config.yaml
n_layer: 11
d_model: 192
n_head: 3
n_kv_head: 3
head_dim: 64
d_mlp: 512
vocab_size: 16384
activation: "swiglu"
norm: "rmsnorm"
norm_place: "peri"
norm_eps: 1e-06
positions: "rope"
rope_base: 10000.0
rope_fraction: 1.0
qk_norm: false
attn_scale: 0.125
bias: "none"
tie_embeddings: true
parallel_block: false
extras: ["capped logits"]
init: "normal"
init_std_qkv: 0.052
init_std_o: 0.0111
init_std_up: 0.052
init_std_down: 0.00679
optimizer: "soap_variant"
lr: 0.00511
beta1: 0.95
beta2: 0.99
weight_decay: 0.087
lr_head: 0.0174
grad_clip: 1.0
warmup_steps: 200
schedule: "wsd"
decay_fraction: 0.932
decay_shape: "linear"
final_lr_fraction: 0.02
batch_tokens: [65536, 131072]
seq_len: 256
doc_mask: true
train_tokens: 325100000
steps: 3337
dataset: "wikipedia_en"
Each number is 128 + 32 x the weight over the matrix's rms, rounded and kept within 0 to 255. Layers, rows and columns count from 0.

# layer 3 MLP up, 512x192, rms 0.12, rows 160-194, columns 64-127
[[130 148 198 115 100 147  96 120 117 153 132 133 154 144  37 118  93 103 126 163 205 181 189 202 179  78 102 105 146 119 102 101 159 102  87 156 147 144  84 171 169 158 154 114  80 163 101 160 148 148 105 150 121 131 148 109  70  81  90 123 115 152 122 107]
 [ 78  72  53  86 103 178 102 122 106 145  87 198 100 109 153 181  65 182  78 113 113 199 129 130 103 147  81 107 109 145  86  98 141 123  99 100  99 117 134 151 158 106  62 114  91 107 134 131 148 102  82  91 155 183 124 110 118  83 143 142 102  65 133 121]
 [ 98 114 109 144 141  66 136 160 124 157 132 126 112  99 159 126 176  84 119 139 142 156 132 129 164 149 160 123 110 114  96 118 136 160 138 200 183 114 162 114 105 178 157 141 134 136 139 167 196 139 132 113 167 113  95 194 128  77 180 142 119 126 132 113]
 [ 51 163 156 200 190 160  95 123 125 118 130 116 125 119 188 143  80 135  62 158 138 156 190 117 153 173 146 119 110 131 150 113 122 113 155 138  90 150 109 171 117 126 122  66 108  91 108 146 139 143 163 118  87 117 124 137 117  98 138 103 160 149 139 129]
 [184 123 134 128 189 118 137  96 115 150 160 119  50 153  86 114 110 183 119 120 154  90 172 105 160 134 142  65 150 160 128 121 108 129  91  86  80 154 124  91 130 140  99  82 112 146  74 146 120 158 129  94 127  64 143 104  83 164 168 219 171 140 100 157]
 [145 115 164 114 125  95 150 153 121  69 115 167 114 134 113 138 118  97  93 117 125  98 106 142 150 133 127 126 140 126  86 124 172 137 126 137 121 115 115 174  98 170 126 180 136 157  75  46 144  99 128 103 128 130 126 126 125 156 106 171 169 102 198 148]
 [133  98 149 108 153  78 113 117 174 161 132 182 143 176 206 176 148 158 114 116 101 138  90 140 189  87 134 173 147 193 156 165  51 127 146 172 161 131 105 112 138  61 132 159 139 139  75 129 117 172 104 201  79 126 142 121 140  64  99 113 130 151  98  71]
 [181  84 188  99 138 148 122 201  89  90 114 166 123 144 137 140 129 134 150  92 102 130  90 158 204 105 125 107 145  92 161 137 173  88 146  63 106 118 134 154 129 167 104 117 133 126 111 147  90 162 105 111 163 105 108 106 157 105 166  90 143 104  99 165]
 [151 130 125 134 115  92 174  89 180 140  87 109 122 133 145 138 156 180  95 169 163 127 118 117 138 158 142 118 172 143 162 126 183 102 118 141 147 188 149 137  90 192 195 117 104 140  91 106  95  85 123 143  78 165 208 117  69 124  87  45 118 123 154  92]
 [131 124 126 160 156 134 108 169 107 102 108 130 103 150 153 123 121 139 105 103 178  84 152 114  88 142 134 132  93 112 111  81  71 143 127  83  65 105  93 134 127 143 101 154 108 109 119 162 105 141  83 185 165 108 129 132 128  92 122 113 118 104 159 110]
 [110 140 140 101 130 162  97 143 119 134 119 131 189 136 164 120 108 104 131 198  69  88 146 111 155 130 111  71 177  83 105 132 135 154 116 112  79  30 103  78 103 146 159 134 130 126  81  88 117 129 136 161 132 157 128 108 140 100  62 132 151 132 127  95]
 [147 104  97 128  98 100 122 146 157 105 124 116  61  90 110 128 124 138 126  66 146 108 129 149  82 172 174 147 131 165 163  85 105 127 132  95  93 110 154 187 130 138 155 129  56 146 127 123 113 121  64  91 137 137 103 127 163 102 141 114 145 131 108 143]
 [157 150 122 124 134  90 185 140 137  57 125 143 130 135 126  86 148 119 140 135 146 140 111 171 104 126 172 119 144 115 145 145 112 146 168 134 148  49  98  88 155 137 129  80 109 136  88 109  93 113 159 176 134 205 170 151 130 212 167 118 163 139  76  71]
 [146 153 144 145 115 101 125 122 113  84 168  94 125 110 134 129 124 111 119 105 104 126  98 178 100 174 181 134 171 183 132  76 170 193 122 116 171 176 132 115 126 109  93  72 112 144 113 185 105 153 164  93 213 168 135  97 102 116 146 120 121 199 129 109]
 [193 124 112 143  84  89  97 123 102 111 191  84  70 110 123 169 106 135 148 117 138  58  76 134 165 112  87  77 152 126 160 131 131 169 177  94  94 138  68 139 127  48 150 171 122 121 136 111 132  91 148  93 139 196 143  75 169 118 113  77 186 100 121 102]
 [ 91 162 164 153 110 120 158 105 168 123 163 126  94 142 207 116 137 113 133 141  87  86 127 120 135 153 142 126 141 107 111 180 167 134  99  91 130 119 133 143 104  94 121 119 101 109 117 175 128  73 129 147 122  77 123  97 123 100  73  97 161  91 138  93]
 [119 179 172 116 123 119  34 156 103 152 128  97  80 152 120 132 151 117 107 128 164 150 129 119 136 163  85 140 104 150 163 112 141 187 112 133  74 139 159 164 138 171  98  86 129 152 133 149 140 115  76 148 170 123 110 148 188 148 106 130 183  80 129  97]
 [ 76 134 156 181  77 194 138  91 127  78 150 130  94 105  71 130 129 100 158  95 163 150 149 141 146  99 117 136 173 139 130 168 137 102 122 171 112  66  74 158 122 136 140 106 131 103 185 114 135 121 129 172 135 111  78  85 117 134 135 168 156 103 138 148]
 [ 95 119 161 105 105 115  98 121  95  62 138 155 144 151 139 117 148 174 116 100 146 144  75 147 164  85 143  94  91 155 143 160 131 149  99 186 148 171 127 120  91 120 143  86 119  89 140  99 114 150 120  86 157 153  91 125 108 124 161 116 125 144 107  97]
 [145 125 133  97  98  74  68 117 161 101  72 111 139 112 126 174 175 150 113 194 129 198 136  82 125  91 164 184 116 104  95 137  68 129  95 195 144 133 174 125 134 145 157 115 123  88 104 108  84 121 122 126 127  86  53 133  99  85 146 128 133 120 153  73]
 [121 123 122 134 134 101 140 117 160 141 144 118 145 139 164 111 114 148  59 103 105  76 177 127 130 122  67 145 159 157 110  81 177 134  80 121 119 138 144 122 131  81 107 122  79 146 148 111 159 141 164 154 124 205 135  77 141 140 137  68  93 121 128 102]
 [150 139 148 138 117 126 100 109 177 137 140 163 134 194 141 110  91  99 124 126 144 141 135 133 132 116 182 135 110 136 114 145 148 116 138 101 133 173 151 178 136 112 143 128 177  58 144 110 148 123 128 114 157 164 146 158 118 175 112 117 179 117 133 116]
 [ 93 178 122 205 165 144 146 163 124  85 105 155  81 165  85 109 136 101 130 125 199 225 119 156 150 187  95 102  68 139 143  75  70 140 106  55 100 183 156  95 135 129 177 117 121 105 119 115 130 103  76 155 172 109 111  92 129 143 131 127 167 161 163 124]
 [119 156 102 176 100 127 107  71 119 168 146 117 113 126 122  71  92  73 141 145 105 109 113 169  84  81 166 134  73 139 118 176 110 162 104 130  97 149 138 126 100 138 132 118  93  98 148  99 162 139 151 165 123  91  80  97 120  84  99 152 129 138 114  42]
 [116 100  74  74 140  90  71  87 174  75 164 136  70 161 155 198 105 135  60 127 168 158 131 112 110 103 161 141  94 127 169 110  48 127 154 106 131 120 169 153 113 127  83 151 134 111 166  97 148 141  76 109 158 124 137 190 140 179 185 122 129 163  63 156]
 [134 108 114 117 113 154 134 173 154 101 155 127  99 125 111 100 140  70 109 166 144  81 167  99  67 134 135 125 115 153  92 166 129 146 175 163 179 183  88 169 119 141 152  93 114 102 123 105 113 159 167 156  66 129 165 112 109 141 130 165 149 116 116 128]
 [130 156 121 111 139 128 135  95 107 112 175 105 139 139 147 104  95 148 127 138  92 152 163 126 164  83 166 143 119 109 144  74 124 111 165 196 147 146 143 112 144 123 147 114  77 141 127 130 125 167 161 114 142 109 146 116 133 180 163 137 149 157 185 124]
 [103  88  84 104 125  88 200 114 111 144 173 148 126  70 165 120 130 157 103 149 123 112 140 186 120 150 156  81 122  80 139 165 133 123 153 123  80 110  83 145 136 122 112  83 116 143 154  70  86 139 150 147  93 135 180 165 113 158 130 166 188 108  72 159]
 [105 164  91 153  99 124  79 114  70 155 141  86 146 132 140 121 142 125 159 103  82  88 130 194 140 108 102 138 159 185 100 105 152 107 183 144 127  80 183 107 113 162 135 118 134 161 129 129 152 167 182 136 150 121 123 154 140 146 132 166  93 148 109  85]
 [144 154 148 119  62  99 164 143 169 105 136 125 165 143 124 128 106 155 116 179  80 151 147 116 101 124 152 117 128 147 113 128  45 111  93 126 185 138 136 113 128 113 169 104  84  39  86 137 161 180  89  83 109 138  90 119 139  88  89 168  99  86 167 144]
 [103 139 156 167  79 182 128 138 128 143 155 134 120 139 166 132 157 150 129 135 129 118 135  74 151 147 157 122 130 135 129 125 117 139  63 145  74 116 176 126  83 131 133 131 138 125 134 118 111 112 156  69 111  75 111 108  69 128 177 151 148 109 142  80]
 [ 88 109 123 186 142 115 127 144 132 153 146 108 110 159 157 116  70 136 104 127 129 127  87 155 162 148 159  87 141 117 139 120 117  93 118 124  96 158 108 141  92 180 131 144 133 102 187  38 162 127 150 138 166  71 124 136 108 135 153 192 138  96 169 124]
 [ 98  71 198  47 111 140 130 159 142 183 113  94 169 192 170 180 133 154 148  96 159 133 117 130  41 137 137 129 145  90 165 112 167 128 128 197  88 113 128  60 174  80 167 146 138 140 104  97 115 128 193 167 174 144  90 112  87 150 130 127 139  99  95 155]
 [122  67 204  95 114 159 183 129 114  95 131 122 161 173 184 122 161 185 141  96 146 144 127 124 140 101  66 145 136  89 148 100 134 152 142 144 121 106 109 142  55  72  96 115 156 137 174 157 144 165 149 126 146 157 136 133 119 176 112 168 161  90 115 102]
 [ 86  78 104 163 116 148 172 173 155 124 103 131 154 162 138 114 169 133  78 153 130 183 130 135  58 126 165 148 142 149 173 131 120 147 108 115 143 157  96 150  94 149 120 163  94 110 189 137 112 126 150 132 100 107 166  95 113 159 184 133 131 163 107 141]]
# layer 3 MLP down (transposed), 512x192, rms 0.109, rows 160-194, columns 64-127
[[139 128  99 148 164 112 173 144 140  81 137 112  99  73 203 132 158 108 112  75  94  85  79  62 121 189 123 140 114 172 162 114 116 141 133 115  99 102 163 101  88  75  98 120 141 121 130  88 140 133 140  98 152 115  95 140 166 169 164 139 107 117 141 183]
 [140 196  54  88  97 116 129 147 111 107 154 156 136 150 131 206 165 142 126 158  68  93  67 128 125 100 118 120 159 145 174 144 142 147 103 106 125  77 139 149 129  75 162 111 138 153 132 147 144 136 136 121 104 140 136 126 105 155 106 103  80 204  83 133]
 [117 201 134 153 140 147 124  99 116  86 168 194 146 153 122 148  46 171 108 136  55 110 141 104  58 142 105 116 147  90 172 180 103 160 153  81  69 159 142 141 106 140 136 121 125 105 109 114 110 118 113 136  77 126 133  92 148 150  99  85 129  48 123 117]
 [119 113 132  59 135 119 101  76  95 131 183 129 115 109  92 127 141  62 173 133  95 155 100 149  58 121 121 189 133 144  96 101 166  82 115 170 152 134 207  59 146 135 143  88 154  94  82 114  78  90 139 145 145  84 117 144 109 113 139 103 114 130 117  23]
 [159 103 111  67 131  78 126 141  85 187  59  95  92 104 135  98  76 227 112  81 125 142 113 102 142 127 101 172 146 131 127 142 115 175 100 130 113 157 105 155 118 133  95  84 117 133 181  85 103 179 131 181 107  72 163  60  90  49 133 118 147 109  65 112]
 [ 78 163 116  75 135 102 124 134 104 157 155  75 163 134 134 112  72 178 150  83 105 110 188 100 101 151 102 106 154 118 191 167  87  98  84  97 105 129 130 115 144  56 129  77  82 101 150 145 143 170 123 156 137 140 133 141 138  85 126 108 108 137  81 127]
 [141 113 160 133  65 219 120 140 131 121  72 106  97  94 174 139 178 126 119 149 125 177 174 210  78 119 127 134 163 119 113 111 137 116  84  75  53 136 192 119  84  98 101 127  52 156 192 132 124 106 118  75 152  98 131 135 129 182 117 140 152 100 147 132]
 [125 141  72 146 133 138 111 111 103 163 131 162  88 136 119 160 134  84 144 161 170 110 154 113 122 154 134  93  92 166 102  93 117 140 127 109 107 153  78 114 129 130 101 181 163 122 101 135 167 157  60 150 127 153 187 135 162 170  73 145 136  91 186 175]
 [120  99 146 106 125 146 140 176  59 114  98 129 117 139 155 100  92 135 131 108 133 123 117 172 120  87 159 151  89 154 103 144  92 114 112 140 116  64 133 165 152 150  50 150 172  91 152 140 118 162 121 124 157 141  86 144  97 109 102 151 135 144 121 153]
 [ 85 138 170 123 165 125 119 149 135 169 144 165 181 152 108 109 109 157 135 173  54 141  82 126  98 120 105 122 178 148  88 145 148 179 142 173 131 123 203 164 109 121 140 116  99 158 103 109 158  97 106 105  80 148  84 169 108 180  93 170 108 126  87 161]
 [165 148  97 163 103 126 111 106 163 107 117 164 137 118  73 161  94 176 110  60 130 139 150 162 132 129 143 206 106  84 124 102 133  73 164  81 108 169  89 159 133 163 172 100 120 115 164 186 138 148 150  84  90  94 158 130 108 171 183 181 124 158 149  96]
 [162 116 128 143 131 141 169  66 103 113 120 150 186 131  95 175 112 111  95 144  86 129  75  98 189  78  90  75 123 124 102 135 126 171  94 168 185 138  76 107 113  81 120 173 142 162 117 134 160 128 134 155 138 104 109 138 100 182 153 140 123  89 108 106]
 [132 134 175 121  98 121  57 120  81 186 111 114 157 133 119 178 153 171 125 141 158 124 176  90 160 160 107 164 135 126 116 137 119 109  94 130 112 199 142 107 112 133 135 119  94 137 183  89 140 157 115 131 122  77  88 126 123  68 107 144 101 142 140 187]
 [171 130 150 144 108  79 157 112 131 144  76 153 139 175 115  94 104 103  84 142  99  98 101 165  84 155  94 128  83  96 161 147 108 133 174 168  98 124 137 123  89 105 133 150 180 132 125 146 159 104 104 188  60 109 135  95 181 118 141  98  96 131 136 124]
 [143 136 168  60 132 170 173 172 144 119  85 157 146 100 159 130 200 147  91 159 147  72 158 139  71 108 113 150  89 109  62  83 180 172  99 181 131  92 171  52 193 135 132 122 166 126 129 117 131 107 102  92 102 101 109 193 150  71 186 143 141 153 122  97]
 [154 150  94 105 143 102 109 151 135 122 130 138 195  92 111 107 102 133  62  70 156 146  81 142 162 163  69 112  76 186  72 191 133 105 141 111 127 141 151 134 170 109 137 154 112 121 102 142 134 127 128 108 139 132 115  96 101 154  92 186  69 130 116 193]
 [169 132 102 153 168 159 160 129 152  93 137 137 164 149 111 143 149 165 162 108 110 135 114 178 160 119 130 171  79 140 104 115 142  97 133 126 128 136  84 116 142  79 114 166 105 223 129  80 136 117 174  80  95 127 110 153  74  97 183 105 101 161 180 136]
 [169 138 121 113 113 139  51 189  65 150 114 198 133 152 136 133 129 149  97 168 190  83  97 141 160 118 133 160 106 129 156 171  85  95  86  36 117 159 123 146 104  40 172 177  79  89 104 154 148 149 100 118 126  84 156 155 135 135  87 159 117 157 111  99]
 [146 131  97 142 141 110 170 133 153 162 131 105 143  80 146 131 105  83 145 161  97 134 185 103 124 155 102 184 154 114  77  95 137 119 202 104 115  97 138 154 139 144 128 183 155 156 120 144 149  99 138 148 130 155 140 127 110 113  92 176 143  89 154 163]
 [ 91 160 132 122 126 121 109 129 109 160 124 170 133 138  47 122 106 151  97 115 102 128 107 130 131 177  60 159 123 131 122  62 130 128 114 103 111 136 114 123 136 148 123 124  83 128 157  84 183  82 122 148 113 162 171 145 138 120 153 116  83 188 127 166]
 [131 148 119 161 139 178  73 147 133  77  90 132 124 150 168 167  81 100 181 192 118 140 147 134  98  67 172 127 114  65 148 177 124  74 185 126 125 156  87 136 121 147  92 146 154 110  91 177  82  94 110 128 142  74 150 110  99 109 161 101 140 158 130 125]
 [ 83 143 103  55 132 137 108 102 131  75  94 112 105 118  28 103 107  92 164  73 125 106 180 125 100  92 153 101 125 134 168 149 124 119  85 164 169 145 200 120 158 120 128 131 118 127  87  89 141 128  84 142 136 162 102 105 133 117 176 128 179 167 124 103]
 [180 127  99  63  84 149 148 113 163 135 100  98 103 155 227 139 121 103 138 115 147 123 121 122 138 128 170  94 141 155 137 152 160 123 110 157 155  82 117 169 101 182 123  98 180  94 119 143  99 180 141 114 109 163 156 151 114 114 158 135  88 137  46 150]
 [ 88 155 113 136 169 210 189 126 168  87 122 126  86 140 107 180 140 177  92 115 142 200 140  79 183 143 138 121 115 128 114 164 175  77 129 105 170  92 114 128 172 166 122 109 150 117 141 113  85 122  94 109 147 149 112 121 139 160 125 139 129 131 173 152]
 [111 135 173 132 136 192 155 112  57 174 136 111 113 151 139  63  79 108 105  47 136 137 110 175 136  77  87 162 203 103 110 141 181  82 108  96 125  93 195 144 106 156  80  75 164  94 193 199 150 132 149 115  94 146 169 160 223 167  88  88 109 186 117  88]
 [172  96  85 159 129 150 145 131 114 158 102 131 137 191 169 112 128 148 118 175 169 124 142 192 184 131 137  70  80 168 100 179  78 156 120 131 216 123 129 128 101 104 110 168 186 125 126 135 140 144 138 148 127 125 141 169 123  98 104 125  89 127  88 108]
 [ 90 129 160 156 150 123 100 142 149  99  58 147 123 132 155 105  96 114 126 121 179 107 148 105 158 186 100 128  98 109 142 149 127 162  78 116 115 173 131  69  80 116  73 121 191  91 129 113 132 137 158 131 145 167  73 161  44 126 135 140 131 102 116 103]
 [103 150 186 161 105 153  92 103 112 132 118 127 133 143 147  85 101 108 175 115 110 186 143  76 101 139 129 160 119 167  94 105 102 111  98  99 114 163 123 123 110 143  84 173 108  96  75 163  97 142 102 159 141 135 116 109 114 160 125 143 135 149 178  63]
 [168 134  91 123 140 148 209 150  84  85 150 129  64 110 120  92 174 128 161 118 122 197 109 102  73 153 100 110 125 110 156  75 140 196 143  79 106 163 140 171 133 107 211  75 165 211 100 135 156 143  71 105 124 206 122  76 157  24 134 123 135  67 174  89]
 [ 91  97 147 120 124  96 109 177  99 190  56 117 102 147  94 159 221 191  73 123 105 143 105  79 140  89 100 152  67  68  44 126 177 111 127 118 112  80 221 170 113 147 178 164 174 154 163 154 108 146 174 121 189 143 116  71 121 114 155 124 156 121 138 153]
 [121 115 127 107 167 109 113 138 102 102 113 113  86 106  83 105 120 105 121 157  89 147 143 196 116 126 129 122 159  96 119 155 115 122 189 113 156 149 147 119 161 117 132 121 104 131 152 164 129 151 120 192 145 182 129 148 130 128  91 125 120 138  99 156]
 [166 158 149  81 119 100 122 143 119 130 122 111 187 144 149 152 107 148 181 151 153 122 173 147 100 103 111 126 129 124 114 150 172 143 116 147 161 106 131 116 151 138 141 157 130 126  96 189 126 197 123  98 129 186 139 142 117  97  99 107 122 163 100 161]
 [124 121 141  93 126  85 167 148 141 171 110 130 168  30 153 154 153 103 133 108 144 141 101 133 120 124 136 158 196 177 118 184 124  67  82 131 140 142 167 101 119 113 147  68  75  85  85 131 160 132 134 220 122 115 157 133 135 146 100 142 159 145 185  92]
 [155 116  79 153 185 175  99 132 112 155 154 165 134 152  74 141 139  65 134 139  31 193  82  82  93 139 159  86 190 138 174 160 128  97 129 133 145 153 132 110 165 106 152 168 127 135 129  91  86  97 101 167 119  47 131 111 124 117  92 116 124 144 108 136]
 [163 149 151 211 178  76 116 134 127 196 122 143 106  82 139 159 109 109  88  80 122 121 115  69 189 134  92 133 133  94  98  86 105 107 105 141 122 142  92  59 115 154 156 107 137 174 130 130 149 108  89 152 133 138 124 158 130 132  82 156 162 158 116 148]]
# layer 3 MLP gate, 512x192, rms 0.123, rows 161-195, columns 64-127
[[128  53 178 184 179 165 123  85 152  93 110  84 100 161 154  69 126 152 120 139 195 166 176 118 178 136  84 147 118  80 131 199 148 137  92 196 117 137 169  83 123 114  95 112 110 111 114 107 126 107 116  93 139 157 165 102 173 128 128 187 138  66 147 152]
 [ 81 197 110 148 145 116 164 107 119 127 148 176 154 130 162 162 103 140  97 158  97  93 138 112  80 123 146 147 145  87 150 125 123 113 125 167 156 128 131 186 107 166 167 155 133 132 136 156 141  83  74 110  91  70 135  91 124 108 159 102  81  66 101 128]
 [ 78 154  88 103 144  53 151 107 108 218 117 160 137 122 116 134  70 161  91 124 149  94 120 138 111 187 130 163 122  58 107 119 149 127 135 133 103 127  72 184 120  91  79 120 130 108 149 147 147 165  89  82 172 166 168 124  90  67  77 131  92 164 129 157]
 [ 94 125 150  78  80 102 130  92 113 125  46 137 173 129 156 125 108 183 105 133  86 130 119 159 128 134 136 186 113 159  83  88 116 163 146 126 179 159 156 110 123 147  79 206 160 131 146  95 108 134  69 219 169  59 180  80  35  89 148 123  65  91 129  85]
 [134 133 127 149 108 129  94 118 157 117 108 136  83 142 127 121 137 106 112 201 129 127  59 158 134 173 162 128 115 141  67 101 166  94 163 136 158  98 144 171 127 126  84 147 157 115  75 146 128 129 130  82 152 109 144 124  99  86 131  88 107 106 123 131]
 [ 96 101  77  94 198  66 108  93  77  93 140  89 165 103 106  90 112 187 112 131 136  79  88  68  34 103 157 127  77 155 123 130 137  73 169 137 108 190 101 191 139 106 177 114 152 109  49 131 105 100 165 190  99 154 118 151 145 159 144 140 135 149  97 151]
 [ 97 136 155  95 140 146 160 114 176 102 147  93 158 130 174 121 155 139 128  92  91 139  92 117  11  95 137 168 164 104 164 139 134 135 132 138 134 144 204 132  91 119 149 103 101  99 171 123  94  97 145 132 130 138  83 142 123 138 186 114 159 150  90  85]
 [163 119 145 136 159 124 186 191 101 153  67 140 145 137 172 157 129 150 109 197 117  95 104 180 109 101 147  99  86 120 140 129 112 113  93 130  83 114 176 136 166 149  79  76 211  60 125 183 102 132 100 115 136 155 153 139  57 106 138 107  88 158 189 177]
 [117 106 101 172 107 128 119 100  95  92 117 143  51 120 120 139 108  66 110  86  83  93 104 157 142 152 176 129 122 179  94 116 115 122 149  56 147  99 135 108 138 127 149 134 139  88  98 132 132 129  96 202 173  73  98 104 172  88 157 120 137 129  90  99]
 [139 139 140 106 123 113  86 101 116 109  98 123 194 165  99 217 100 118  89  78  80  81 122 157 183 141 114 139 147 138  88 125 109  40  86  89 129 110 141 144 127 104 139  89 101 119 142 151 123 143 106 113 117 164 126  97 123 153 190 172  64 111 148 108]
 [ 83 226 145 114 172 142  76 128 184 141 144 133 115 162 128 124 103 110 179 121 133 124 152 173 124 137  89 164 133 110 110 118 137 126 111 181  93  85 155 167 113 139 163 122 121  29 171 132 124 154 166 111 156  93 156 118 159  91 130 104 152 137 142 152]
 [118  94 132 154 124 146 126  95 120 124 189 150 133 155 142 139 103 156 158 136  99 122 105 175 113  82 135 132 167 110  90 177  86 125 131 171 124  99 143 139 122 101 128 152 151  81 143 121  89 173 114 141  69 203 179 147 138 146  86  98 168 119 123 127]
 [176 176 137 119 162 125 107 151  86 181 136 159  88 165 145 194  67 107 137  91 101 174 169 138 141  99 139 154 164 140 141  83  81 133 109  94 133 126 143 105 126 153  89 149 101 100  86  81 110 123 146 170 154 109 176 155 113  97 148 104 120  95 118 150]
 [146 101 132 186 173 132  55 157 120 133  78 103 136 103 118 133 146  97 139 109 132 138 111 118 139 108 151 131 139 179 109 174 102 145 185  65 129 153 181 131 125 164 103 140 135 146 105  92 115 150 137  79 140 142 114 134 144 110 115 109  73 123 152 161]
 [132  94 146 177 136 135 138 135 130 138  88 139 100 140 135 150 130 121 185 142  54  87 153 190  86  81 182 172 150  83 181  86 106 113 166 151 126  93 109 138 110  52  83  94 134 123 144 152 117 176 104 163  94 103 139 123 137 108 173 119 160 179 165 141]
 [153  91 182 108 140 127 132 136 151  96 127 125 194 148 101 152 223  38 132 140 179 153 121 107  83  59 160  88  92 120 121 104 169 157 100 143 101  92 117 142 110 115 113 150  88 107 130 153 167 184 145 203 143 172 121 131 137 192 118 136 129  86 132 105]
 [159 126 145  93 114 129  91 130  51 152  61 207 101 133 179 108 117 162 121 112 132  76  98 110 174 116 111 115 128 138 169 163  73 118  75  37 157 146 112 130 118 161  82 171  84 180  95 143 124 118  98 141 152 108 113 129 184 134 130  96 137  97 103 144]
 [127 159 119 174 158 112 125 105 121 108 111 119 121 135 147 140 109 159 155 129  74 148 136 128 111 152  65 144 143  70 126 174 128 131 107 144 147  85 125 154 163 105 149 155 162  57 131 194 144 118 134 165 132 137 158 141 150 131 114 107 180  75 148 128]
 [141 186 191 113 133  96 101  65 121 159 110 169 143 172 127 158 145 133  88 141  83  90 138 144 189 128  53 149 121 154 108 159 114 131 148 138 126 147 114 149  95 103 143 100 112 146 139  95 168 138 121 110  96 113 113 100 121 134 162 115 127 184 169 118]
 [ 88 178 161 123 159 137 121 118 114 107 145 147  80 104 135 122 106 148 115  81 183 133 161 128 148 187  65 117 111 172  78  81 134 108 134 104 111 130 163 110 163 135 140 116 109 118 160 163 124 141  81 117 138 193 131 109 139 161 176 135 134 123  95  83]
 [177 134 103 153  89 101 117 141 124 158 123 143  93  76 187 171 122 163 151 182 127 151  87 146 135 138  94 128  80  91 175  70  74 100 190  81  61 149  56 213 114 104 144 120 187 146 165 160 179 114 120 117 104 105 169 157  98 157 156 109  81 110 155 127]
 [144 108 130 213 116 163 103 185 108  70  95  77 146 102 113  94 152 216 172 134 176  87 111 123 109 143 127 121  58 114 101 170 164 119 176 184 131 125 195 198 152 155  80 101  80 110 119  99 130 124 125  96 159  82 177 153 143 150 165  81 141  83 100 121]
 [ 96 191  93 107 151 174 146 107 129  99 132 190  91 112 132 168 102 115  96 113  80 100 109 144  90 175 177 120  95 141 178 123 115  88  63 112 125  97  92  97 178 181 139  84 150 102 152 158  86  81 115  92 128 164 145  38  59 157 205 109 131 128 126 133]
 [ 72 124 146 132 142 122 189 185 163  54 139 198 168 100 143  79 115 159  80 151  92 128  85  48  85 142 170 128 144 145 184 152 138 123 125 165 123 151  47 129 127  65 126 105 148 187 113 107 112 126  80 100 173 121 145 140 104 113  88 117 129 146 102 149]
 [108  86 120  93 160 139  62 137  88  98 121 102 144 130 122 172 118 151 167 139 103  98 122 190 119 133 149 155 102  89 111 126  67 185 152  76 137 145 174 115 156 165 121 174 102 104  97 154 143 118 113  88 154 135  98 116 178  45  77 144  74 150 119 109]
 [106 124  81  88 109 141  68 179 113 127 200 171 111 124 128 138 160 120 161 121  89 119 104 151 101  87  99 116 169 101 116 133 102 155 192  82 107 104 120 133 114 185 148 137 100  71 140 179 147  98 133 143 106  91 117 129 200 116 135 130 127 119 122 162]
 [ 99 117 147 103  64  93 106 119 122 100 198 109  76 114 155 155 135 106 133 160 106 121 145 114 161 140 138 122  86 156 143 163 105  90 104 125 137  81 118 119  87 104 108 139 101 131 108  96  70 151 132 146 102 180 154 139  85 180  93 151 179 114 171  96]
 [173 125  82 143 123 106  86 118 135 162 147 150 101  88 185 174  89 169 139  93  86 125 106 120 146 129 150 215  76 111 149 133 133  52 142 129 132 139 198  70 116  84  91 131 108  79 123 135  67 141 156  88 183 119 135 180 108 178 143 128 144 115 117 123]
 [125 128 118 114  91 132 122 126 145 100 113  83 106 183  89 115 129 112 128 194 137 216 149 134 142 112 189 124 166 139 196 128 126 117 167 121 107 127 100 100 116 119 127 143  67 127 201 104  44 108 122 175  65 156 144  80 124  98 135 147 164 135 165  87]
 [126 117  78 115 119 128 119 135 142  89 146 152 128  98 107 145 184 115 135 128 109 103 148 160  59 148 156 105 111  86 149 150 133 144 139  79 161 105 137 134 151  64 119 113 132 150 150 190 104 166 133 188 118 110 140 123 106 142 145 158 119  69 112 125]
 [121 190 169 119  91 154 136 169 105  98  85 113 213 154 117 162 110 142 174  99 159  88 147 133  95  68 146  99 149  99 156 103 127 117 135 179 124 159 121 153 183 128 133 137 138  99 164 194 176 209 167  83 132  98 155 130 117 115 100  87 164 143 140 115]
 [ 77 146 149 151 162 138 127  97 119 167 117 129 137  68 141 132 181 159 105 115  94 127 125 110 129 127  88 115 156 136 145 199 107 123 112 135 132 107 142 110  96  80  88 112 111 136 125 126 127 157 102 165 127 137 133 102 104 147 144 101 148 120  72 103]
 [113  88 117  83 121 147 131  77  35 148  70  97 160 106 106 154  89 101 133 156 180 122 160 106 148  82 144 108 135 126 160 197 154 121 156 140 145  86 143  72 105  69 130 152 118 101  81 166 109 172 136  96 122 145 110 171 110  79  57 104  86 166  97 111]
 [154 148 101 212 189 130 127 133 144 206 127 107 140 113 117 146 117  98  66 115 120  93 124 103 133 145 108  79 124 116 125  74  80 130 112 170 159 133 109  75 149 145 137  98 130 138 148 121 130 109  97 170 168 177 120 195 151 136 115 127 167 180 126 158]
 [118 166 178 100 101 140 167  94 108 151 120 134 134 115 187 148 141 127 113 153 162 114 143  85 116  82 145 122 133 110 170 110 129  95 112 109 141 172 178 163 118 106 151  94  69  68 149 134 112 134 137 157 149 135 146 103  97  97 133  88 124 127 163  87]]